config.yaml
init_std_o: 0.0312
lr_mult_o: 1.65
beta2: 0.99
Each number is 200 + 20 x the weight over its row's rms, rounded and kept within 0 to 999. Layers, rows and columns count from 0. The size before them is the row's rms in percent of the matrix's.

# layer 4 attention query, 256x256, rms 0.053, rows 248-255, columns 128-255
130,175,250,218,207,154,165,167,181,224,233,209,183,195,196,201,213,189,211,204,182,204,193,190,220,190,233,162,205,225,207,221,183,182,207,191,205,215,188,207,205,253,203,199,196,178,170,202,196,201,218,181,194,207,199,216,198,188,193,270,162,181,195,178,187,213,212,196,207,190,194,212,180,237,217,221,234,171,171,232,183,191,168,183,222,180,210,208,193,180,215,152,170,156,207,211,235,201,166,151,210,193,201,182,191,180,177,180,176,183,202,189,196,198,193,222,198,190,217,233,184,214,197,229,199,189,190,205,180
136,234,198,193,200,211,182,196,194,193,166,211,195,209,211,170,203,216,206,235,197,178,190,209,176,195,215,184,215,205,191,188,233,209,173,200,198,214,188,222,197,152,200,212,210,201,225,212,192,194,230,180,159,222,209,238,187,202,200,184,220,242,227,176,217,237,194,208,227,205,198,184,193,160,190,234,210,172,189,163,185,205,186,187,199,219,211,171,194,193,179,197,240,231,206,186,196,225,217,181,181,213,201,223,188,177,171,183,182,193,187,214,182,162,209,179,214,211,189,195,234,204,189,223,246,174,191,212,239
117,214,179,168,222,210,195,174,186,193,160,175,196,196,188,208,176,195,174,175,183,159,219,193,204,182,168,257,200,199,259,193,211,192,147,199,226,185,210,188,208,188,212,144,196,230,192,200,231,179,188,207,193,200,200,216,245,182,213,213,233,214,211,204,215,223,174,183,228,188,209,219,183,206,183,241,171,196,206,177,176,241,198,202,214,201,187,199,230,233,176,186,199,230,180,205,199,226,205,200,219,228,217,179,203,228,184,191,205,199,188,211,205,208,218,225,191,185,226,194,176,208,206,189,201,201,205,183,203
131,156,212,171,220,211,217,234,236,222,212,176,173,199,223,177,218,164,182,192,186,183,216,185,193,197,216,169,236,179,236,230,149,200,172,187,205,184,220,201,180,176,200,199,180,175,177,171,195,193,202,202,207,204,176,203,201,208,222,190,185,190,222,235,175,222,204,205,193,208,227,227,210,202,193,167,170,168,199,221,226,173,185,208,201,201,182,219,185,199,200,205,178,238,201,221,245,219,227,202,212,210,218,167,185,184,187,191,206,222,197,203,233,206,191,234,201,221,196,201,209,195,144,213,193,208,196,182,172
136,195,143,212,185,169,199,235,250,189,194,181,239,207,189,194,174,189,208,185,184,203,208,216,174,204,206,184,202,181,211,194,229,185,202,189,212,193,210,216,180,176,192,197,207,191,184,194,171,184,172,216,183,184,184,151,177,190,191,201,181,177,216,240,200,211,194,178,169,183,165,215,198,189,209,164,231,221,191,245,222,208,189,224,251,210,186,201,201,216,199,216,173,181,218,219,252,151,229,207,219,207,201,179,208,197,199,203,203,212,207,218,203,222,196,204,218,182,176,166,193,203,212,177,205,183,189,188,185
137,195,145,173,190,219,178,215,208,174,167,231,203,186,241,185,181,199,206,232,216,226,206,200,228,208,203,189,207,203,180,205,221,186,158,206,202,186,198,217,202,195,229,217,192,189,191,189,208,145,239,207,178,204,206,213,213,178,233,217,208,171,188,224,187,243,189,204,172,197,190,198,222,184,218,207,210,194,209,192,158,230,151,198,193,194,178,193,201,217,228,199,221,219,217,211,217,224,215,183,197,203,202,188,191,169,219,187,194,236,202,233,203,191,238,207,206,209,205,182,217,191,199,187,221,171,191,193,179
136,200,207,217,198,181,184,200,239,196,207,184,211,208,174,183,249,203,208,205,228,201,187,214,169,227,220,166,197,191,200,204,192,186,245,165,204,190,188,195,189,183,193,179,196,212,183,189,207,216,195,195,198,206,191,254,195,170,195,180,189,226,193,199,226,176,214,181,207,232,209,205,222,202,202,154,177,173,192,182,263,211,197,203,231,202,229,189,204,171,181,192,226,185,211,183,190,197,213,172,194,232,204,220,217,191,210,228,206,185,196,190,201,211,156,212,218,208,205,199,159,210,216,238,181,182,194,198,218
143,188,204,175,235,201,211,234,223,208,216,209,171,178,219,203,199,230,189,160,222,221,168,205,213,198,214,237,209,206,216,206,203,210,189,210,210,211,195,174,218,200,182,205,231,197,209,220,201,259,213,221,208,225,206,210,205,220,187,177,229,207,191,188,194,210,190,211,194,220,184,183,178,206,196,204,192,194,206,198,216,224,227,197,183,202,190,196,210,200,191,174,193,222,200,195,170,194,173,221,198,228,175,227,192,183,196,228,188,214,184,196,176,237,211,228,210,200,203,161,184,178,182,191,210,191,194,212,183
# layer 4 attention key, 256x256, rms 0.0452, rows 248-255, columns 128-255
136,207,218,180,212,195,204,196,219,202,183,165,200,182,202,188,194,174,216,214,192,212,183,130,217,182,213,197,198,253,196,202,207,193,211,160,228,227,214,181,219,224,203,199,184,210,198,218,203,203,181,179,214,222,215,187,206,194,199,196,206,207,230,200,167,182,222,236,178,195,203,206,201,205,217,204,207,188,188,211,203,175,229,186,187,192,214,205,176,201,219,186,172,190,171,200,200,164,202,220,209,196,190,211,184,168,162,174,226,195,183,204,150,194,183,209,226,190,195,203,203,211,213,233,211,194,181,241,193
110,204,184,193,193,220,214,217,165,198,193,210,190,218,170,194,217,181,184,206,225,213,169,130,236,198,218,195,218,250,205,199,205,234,186,213,208,197,225,217,161,189,201,193,191,173,236,220,234,206,212,189,172,163,203,205,189,231,221,223,193,208,200,192,202,207,191,248,212,178,198,176,205,192,194,218,184,220,203,185,198,204,164,198,173,194,206,219,208,195,173,207,172,194,192,204,201,222,204,201,209,208,187,216,166,201,162,189,203,202,194,193,174,208,212,196,169,206,184,186,232,197,169,199,192,195,189,226,233
114,179,191,152,204,182,187,206,209,179,164,206,193,197,198,223,212,201,200,190,195,148,203,233,203,212,216,234,165,204,151,199,187,180,166,219,223,209,192,233,169,214,201,191,206,223,207,227,233,214,180,166,182,206,220,206,173,201,191,190,205,210,216,213,170,181,190,151,221,167,210,208,199,180,183,222,215,183,206,220,205,201,185,203,190,164,219,200,201,207,205,218,210,179,205,171,198,184,169,187,196,196,216,191,229,215,232,206,175,223,203,233,176,177,221,193,183,207,192,217,207,193,182,211,204,221,191,183,202
101,212,209,218,201,198,187,198,208,229,205,188,223,183,222,207,203,226,223,211,186,195,195,275,205,212,181,197,197,170,178,203,196,190,190,189,206,200,193,209,242,181,179,204,202,189,208,181,226,194,208,177,212,196,223,179,187,160,168,203,215,200,190,177,194,203,185,178,197,183,186,251,203,212,183,176,195,181,203,199,190,212,215,183,198,204,215,195,204,211,186,215,225,179,241,195,182,176,204,204,200,212,251,180,187,162,195,191,201,215,213,193,242,189,180,221,197,180,193,201,184,201,222,213,193,200,179,140,196
129,217,209,196,201,190,207,214,222,189,216,209,209,177,180,218,210,223,179,217,173,180,215,199,178,219,233,184,140,193,221,183,220,179,180,227,174,176,214,203,197,220,193,148,192,197,195,218,197,217,187,225,169,200,221,212,209,171,253,216,213,179,195,204,191,209,200,148,189,166,189,212,217,193,227,195,203,221,188,235,218,190,217,218,222,196,204,207,188,192,196,198,200,192,234,192,217,183,174,214,210,211,157,192,179,217,206,199,145,211,169,198,192,199,211,198,215,174,211,215,203,229,199,212,207,192,221,215,175
167,211,192,143,191,217,203,233,196,171,201,204,198,200,239,203,166,187,181,223,198,175,210,208,188,224,178,177,204,181,208,151,190,203,166,235,207,194,205,194,177,193,202,207,170,186,219,221,211,173,198,184,181,183,227,226,204,206,215,220,224,193,225,187,216,228,208,212,202,194,182,165,248,182,177,225,214,222,213,175,216,218,174,220,236,198,183,195,199,203,178,192,227,196,205,205,201,196,186,210,219,201,193,214,189,169,197,219,189,196,183,201,185,211,182,182,227,180,250,172,228,200,212,182,182,191,202,210,224
130,181,199,230,211,169,163,161,167,211,219,219,207,226,164,196,221,214,218,184,214,208,169,192,233,195,187,191,153,241,214,224,183,229,218,191,150,208,200,174,196,211,214,204,237,195,207,204,177,211,234,221,178,216,221,200,200,182,178,233,199,193,201,182,173,175,199,215,215,195,188,196,207,218,220,153,191,205,205,187,198,184,227,177,192,210,227,207,209,202,198,208,202,170,216,208,225,181,207,196,184,156,150,199,223,188,196,162,195,191,193,189,164,191,192,204,177,204,181,203,211,218,221,235,181,228,232,233,195
114,194,221,206,208,191,239,174,150,208,222,201,185,209,219,169,203,182,209,194,201,215,183,163,223,175,177,189,229,192,193,194,179,229,212,218,194,171,192,240,183,197,211,220,191,220,225,196,206,223,210,205,217,207,184,185,207,221,154,193,174,191,171,202,214,217,193,240,198,205,221,143,201,208,193,202,196,164,229,191,179,214,192,196,188,198,220,193,203,218,190,176,205,180,177,217,195,242,213,200,181,203,173,221,166,213,206,197,215,225,213,193,200,199,204,219,182,216,191,204,198,215,168,190,197,222,208,188,201
# layer 4 attention value, 256x256, rms 0.0297, rows 192-196, columns 128-255
117,193,164,186,215,226,201,217,238,161,221,176,217,161,199,195,208,190,188,204,200,214,175,205,211,170,196,184,177,178,183,195,161,214,207,199,177,243,164,202,184,207,223,214,224,190,212,218,216,236,214,244,226,217,189,195,211,232,183,178,191,225,198,204,187,183,198,248,206,227,178,199,196,220,191,212,192,201,178,219,231,198,217,195,199,141,204,211,215,224,191,181,197,174,196,158,163,195,192,219,204,213,177,211,201,182,213,214,211,193,193,196,210,204,196,181,184,204,189,177,192,224,167,212,193,239,208,212,175
106,201,178,200,218,251,192,201,203,215,214,227,187,201,184,214,198,218,187,196,184,187,189,212,229,187,246,223,187,202,227,209,217,180,220,210,208,190,195,188,167,209,217,188,180,197,212,199,201,196,177,216,200,191,157,184,202,183,184,169,205,202,179,230,196,199,193,204,162,197,203,217,187,228,186,185,215,213,202,202,171,168,207,188,194,191,159,219,156,213,191,184,209,207,219,183,183,210,233,225,219,198,196,175,210,186,196,165,164,206,216,167,200,186,193,226,188,203,192,158,190,215,192,204,191,188,201,194,182
106,200,203,169,183,173,199,208,262,182,193,225,185,216,203,203,203,202,212,220,232,157,175,219,231,191,241,226,204,205,174,197,198,200,199,199,227,204,211,233,155,223,207,212,198,181,207,197,243,182,186,202,173,215,230,191,220,219,194,182,171,179,214,189,150,198,200,171,189,199,188,182,182,195,215,203,202,200,216,201,193,216,233,187,210,226,217,192,211,206,214,234,169,178,218,187,181,197,183,215,198,243,209,188,221,176,188,221,226,213,203,229,189,208,195,251,198,167,226,224,217,188,219,213,242,260,199,199,178
108,220,183,195,175,223,194,207,157,222,197,197,187,173,255,222,183,178,216,211,173,231,206,197,214,175,185,172,207,197,259,211,205,216,179,207,172,208,214,195,170,238,192,206,194,184,168,217,198,226,166,208,188,183,181,201,202,196,211,217,213,178,206,203,214,246,198,212,196,183,196,200,193,210,216,185,185,195,198,247,204,188,212,181,176,159,190,195,182,206,188,200,211,187,204,186,219,220,245,211,185,188,208,197,182,206,196,220,180,214,178,207,206,194,181,229,200,218,173,208,206,225,190,196,164,176,213,203,157
106,217,192,218,192,208,236,168,199,197,190,220,201,230,169,169,199,186,169,191,194,200,204,177,215,185,184,215,205,204,176,203,179,198,199,201,198,166,230,191,210,197,226,204,182,215,198,190,206,224,203,199,191,220,169,228,192,219,199,216,207,194,228,197,178,221,225,210,220,192,198,191,214,176,197,151,171,189,205,186,191,205,219,214,207,205,209,198,177,185,192,202,199,198,205,200,219,201,192,158,179,234,207,233,197,187,213,191,195,224,197,189,207,167,190,232,188,158,162,194,169,217,164,185,207,232,180,193,202
# layer 4 attention output (transposed), 256x256, rms 0.0463, rows 192-196, columns 128-255
116,188,212,196,225,197,190,184,198,200,187,187,188,194,193,242,214,218,163,214,198,189,203,225,230,173,211,202,195,189,217,198,208,179,231,183,222,205,232,174,210,200,186,195,201,249,206,230,221,204,217,190,225,191,189,196,207,173,224,202,213,158,221,185,229,178,207,168,188,211,212,185,198,209,237,212,247,202,208,160,219,193,182,201,200,217,194,200,194,181,221,207,203,198,262,199,247,214,201,220,203,185,204,197,192,209,224,169,199,209,196,201,202,208,188,208,199,192,226,181,193,195,234,205,176,204,203,157,197
104,182,183,223,176,187,234,213,224,198,174,210,183,216,202,192,178,197,224,187,213,234,190,182,187,230,221,193,210,188,222,204,181,200,216,205,214,208,223,193,218,207,186,201,219,215,184,220,214,241,229,198,215,205,185,207,214,194,210,186,226,211,184,201,223,183,195,240,194,187,205,173,201,229,248,196,217,212,210,219,193,203,189,217,221,209,213,183,180,204,208,222,175,191,174,190,216,202,212,203,190,218,181,230,163,216,176,212,223,181,205,198,189,204,200,209,175,163,188,171,199,178,205,174,234,202,217,206,189
106,197,227,214,194,214,195,197,128,221,196,192,174,197,224,212,189,213,179,175,204,197,220,182,201,206,192,213,202,197,194,215,201,171,156,206,177,193,192,203,195,222,194,180,194,210,161,197,199,193,205,200,208,191,217,197,214,197,207,211,182,201,219,239,221,182,187,253,218,182,199,222,174,187,171,210,196,163,207,167,204,192,228,213,180,206,190,200,179,168,209,175,173,213,142,199,228,185,225,209,230,199,236,203,219,250,188,167,206,246,166,218,258,185,210,216,193,215,197,191,174,182,195,188,210,172,195,178,164
110,184,175,203,189,197,224,233,260,189,207,208,187,209,192,193,209,197,223,197,205,214,239,205,199,204,215,228,162,212,204,188,178,209,186,200,220,232,207,177,230,181,201,184,172,200,206,141,196,191,221,207,192,217,208,186,196,206,208,196,198,201,191,216,202,171,186,190,205,206,202,215,227,192,214,214,235,221,214,207,178,202,199,192,217,188,193,220,188,199,225,195,190,192,257,235,225,202,190,217,217,193,178,223,129,216,194,205,207,186,210,193,227,242,221,202,227,183,193,163,212,182,191,208,173,177,203,217,194
114,204,219,202,205,204,185,200,192,190,186,219,203,219,185,223,202,164,211,183,209,181,171,209,206,199,177,192,196,168,216,200,202,221,235,201,210,207,218,210,185,167,181,184,186,212,210,166,221,221,228,204,164,196,196,212,219,182,170,200,198,187,221,210,150,188,213,202,230,202,187,180,179,178,215,214,191,199,169,178,192,204,193,205,176,205,208,215,211,202,178,213,213,192,188,203,199,205,178,228,201,191,183,216,171,132,189,231,226,177,189,199,181,208,203,208,199,221,222,210,172,172,222,207,179,190,230,199,217